From a checkpoint of a small transformer trained on Wikipedia: untied embeddings, a variant of SOAP for these matrices.
Each number is 128 + 32 x the weight over its row's rms, rounded and kept within 0 to 255. Layers, rows and columns count from 0. Numbers have three digits each. The size before them is the row's rms in percent of the matrix's.

# layer 9 attention output (transposed), 128x128, rms 0.212, rows 111-127, columns 64-127
105:053128156142149184134126128125130096125108148098098098076140138137200073088155151109140134111099116167153165156092112096115143177141136173128158159115127123101088137151120161090188072101121108
102:133086082174080105091156074096179188101132141197135169094151118108102121095202152113145157133080107127134055117194121121118196149044148140116145091155165110115091194124130114193126186083087145
094:089119099119066102100132103121139118209117179104151209101134116120164128158153113127144125139159071154116123121101121138094090155074172144147147180109170082080157145152118116102151095098167064
107:152145134138109127119171112116165087116154132090132097149116148146100074100061134121104125107128143154106139165124150176096122139100133075180132062115128148102128172127114090176080079114147078
093:132128125101194128139167082059158115129104121139088147195171106089136095114048119176116162163169123146147133181193124161138150116148105145157173094128155167191106114103128049121163069105138089
097:152113125137149134112146101113161154127122134062087156151101205089089191136101127075090188159141127121125087176118117116094138047133086153064126132145148121137145158134090170043102130104081119
099:098150136157111150109124098111090172096151090139171095152111126105099113120091134143131079177076173119072138124224160146087135125126116128105106094146104163115113068128050161065114165128080152
107:123139093106126107138091103133196145169173105174160128151160147120080165150134173158171108127142147109163133185111119140197155118190096183125213185126163149181126169145141130127120114165141109
092:104156131103141121123152084088085088097187161144127122144127116086136065124120137121140132173146152162070111087096103113158087136087091110152151162113121091166104112115105140160094125122183170
101:110126183135225109139091049115156164156104097127163112097104126122166065096125115173130159171147112088125086147176176113197104105125155117129111099110143132130060154127149112175107117125138175
101:149129152140105099092151147146099070112086222187102124176161166129119155064126175120089081163159108144073158132096113171147145136095144083084150138167140147124192096116105173122161039134140152
096:149110153139141066107113113111142178159189124091139136130084098141185086112164176155098116112107168146105076165131133136066153168130067182154169107113133103078209142156126132129103103197142151
094:124175144192142079120055083149152093105107150161123158101091133130110062122156143170130136154148069120087161134130146172180130115167145153158119148192077181128133117089104115114161135092129122
102:079086097156132131162162131103105087150140108160088185154114092126133133173126117155121102154120165135155126114163131074172118120076178153149088178130135158150099136121078113137136097161149151
094:111123071116133130130121157134140126186088174131144093101097164166112102128144205123123137132066054093147144110122072139117111134115135150095180155135104192156088152131156131123024061135162151
094:139118145124152137108113188095125127068122043079121112075110146108128106159152094169131092156153179092150175134155108125141178112078059091132092085083107131161182085103132075157178125110112175
095:101108123135219158109113133147115120134092112227119103099133174159134113152106124151112049077098150109145115157161126075127183142106107115155047120134133104134153111154090129089094068113098166
# layer 9 attention value, 128x128, rms 0.242, rows 112-127, columns 64-127
116:100141113175104140201160096074093181123169155085087141150085189129079110153112090104132080095090106103141173130160142121133107122121066123167145076143133104108186133121122163104144110084147109
102:036094146141139147128086145181176113154123122117163126179147128092117066134196114149136136150129111180115128177155095101089141082076146111159120115151117112128137166102137163167105086159120101
111:142139150077154243142213124196106127098169136147100139154100131191115094152105081185151171141151162085148109070115139181121120160145079145147098111105132098088146112106155109180144135083110145
104:098138127151154152113215178129108148095148132164069114104160159184134119151164145089114177167078111187088118140127119107145108177148120116143103153171146140109131125159144123200219149124093130
107:162147125170128128097103149132067154111089122175074063119114124137124073147088179085106120095106108137168106118138134144139114140131107127115182110115161133106126135137121105036180170170056127
107:136169098135156139162089122131112124161093104144102120097179118128151181153127121167129125100126110173122085128151139055129113077172122113098115116052160115167150145152102092112130144117081106
121:164136178079123110127123076066124119168124127155092091109109126148138094128107120154176128143158136128114188162109079142091056147138074190162124089166175141068172085146166149065093142151137092
099:132171122155081101150095078128095158173102123127144162180103211115102158067090118132209112089111092085080148117137096141109137088140152132114095191080124162110119137177138174132106145113129106
116:120188145104129142120179082136113187183159131089081039141134110163138173118109115170133085113137114114145129207130123133134066129095105156125156121140073119109084096204128193201109129083132147
116:096149103163063137151125196180182081136169147118190147102161135167126154107166209139143150121099157099152086116146152100140120113166096220045115101111097129117111138117084062105121102135146108
107:103091138132137103114115167118102143138131171137196128149158133129168181141087073114054160132158157067133107093167095101106113043095124105141146121129110183127121065109103119130152154081030127
099:081096149138098072115145119151103119082135104120086125119199130134198135131098144153130160134100169163069151190135074136152172109172166101169127089096179165132157114135106104177101149116130128
099:083171085114123134149088036156118140188169086119132144122133082148121110084171082206091087197107098113105125133133172088146086109126186150141100117162122108120107108162199094089093158112169128
100:139105087098111086186158127200136128193169109093081182125141092123135123190112146086113170120104143158102110132163117116076116175168102134134064097098127114126135138139168094069086134123097123
100:184140132098113118129169136093106109103120118145103130097154134213125122105158147121103128153164158094124100149107169093089149097171134063095151211158082105182153147152182091178153119122216120
109:169118125099138149206133169103118135145154098126118071127126098144201190088111173178113116163068126102093152113172104155135116137115141091142143143145105119155081139102157146124141147114040096
# layer 9 MLP up, 512x128, rms 0.26, rows 0-4, columns 64-127
096:152148122099151104100163125105109134154136123069170086128157124075106159121156133141161143096094201188124126165068149183081120115187150151193171153123151132160159097089173133145190151087173123
089:093113083160126128135108067148104128129144165135127121169157089058118115101178147112114101159128082137170158066119155122141177150130146170145165076165128108146058115104097143148159111177126109
094:144098142110125184114106118139127131164150106102095166151143162058122126113070057136087105136148141139102107071119115143187204092160144091108143134150147133105160170149188105131087113126107134
097:086178133109129127093212088238133062077086131104124158133159133146129152109129152107158096135110135131185184105142105110115163138130181125131156142086144128124193082110088094130167191116135142
088:120107134180150174195092106151144109136102117175120131127182148157153068105156099126126145116101136149143140117068078111137157164083111122127152184090130183121157088211140140148102102155123103
# layer 9 MLP down (transposed), 512x128, rms 0.273, rows 0-4, columns 64-127
089:156129132142101114177100132167101073119143096124108159147085171175143147110071149131129136163099064151163135077174114092115106131093114121084116159109130131124121113158107125145069129159105082
085:141111085105145146139111191166194159097125096162150151140168060120139167143090135153178106117088118125146144158171117123150095127138138123111089106091154154075199119097179124163098093157114104
101:120121122178114151112066111106166118101104093167166092143084151131109104159091114147126098163139163170113174160093091114129089116089139138133125112064090151105178145127163122081146059173162209
098:140117165112123143106120077117088151136179143171125152122166075143097131109171154139083091126148208130145089163143192082121101076114109133098121162140126137117156136139140092093146116138108173
089:132172156096109169140124127125088142077190118096122098127133142178124134083095193132157123120126159118131171162127163102109152140175088111140089142130186128164148135114126114105116194080099155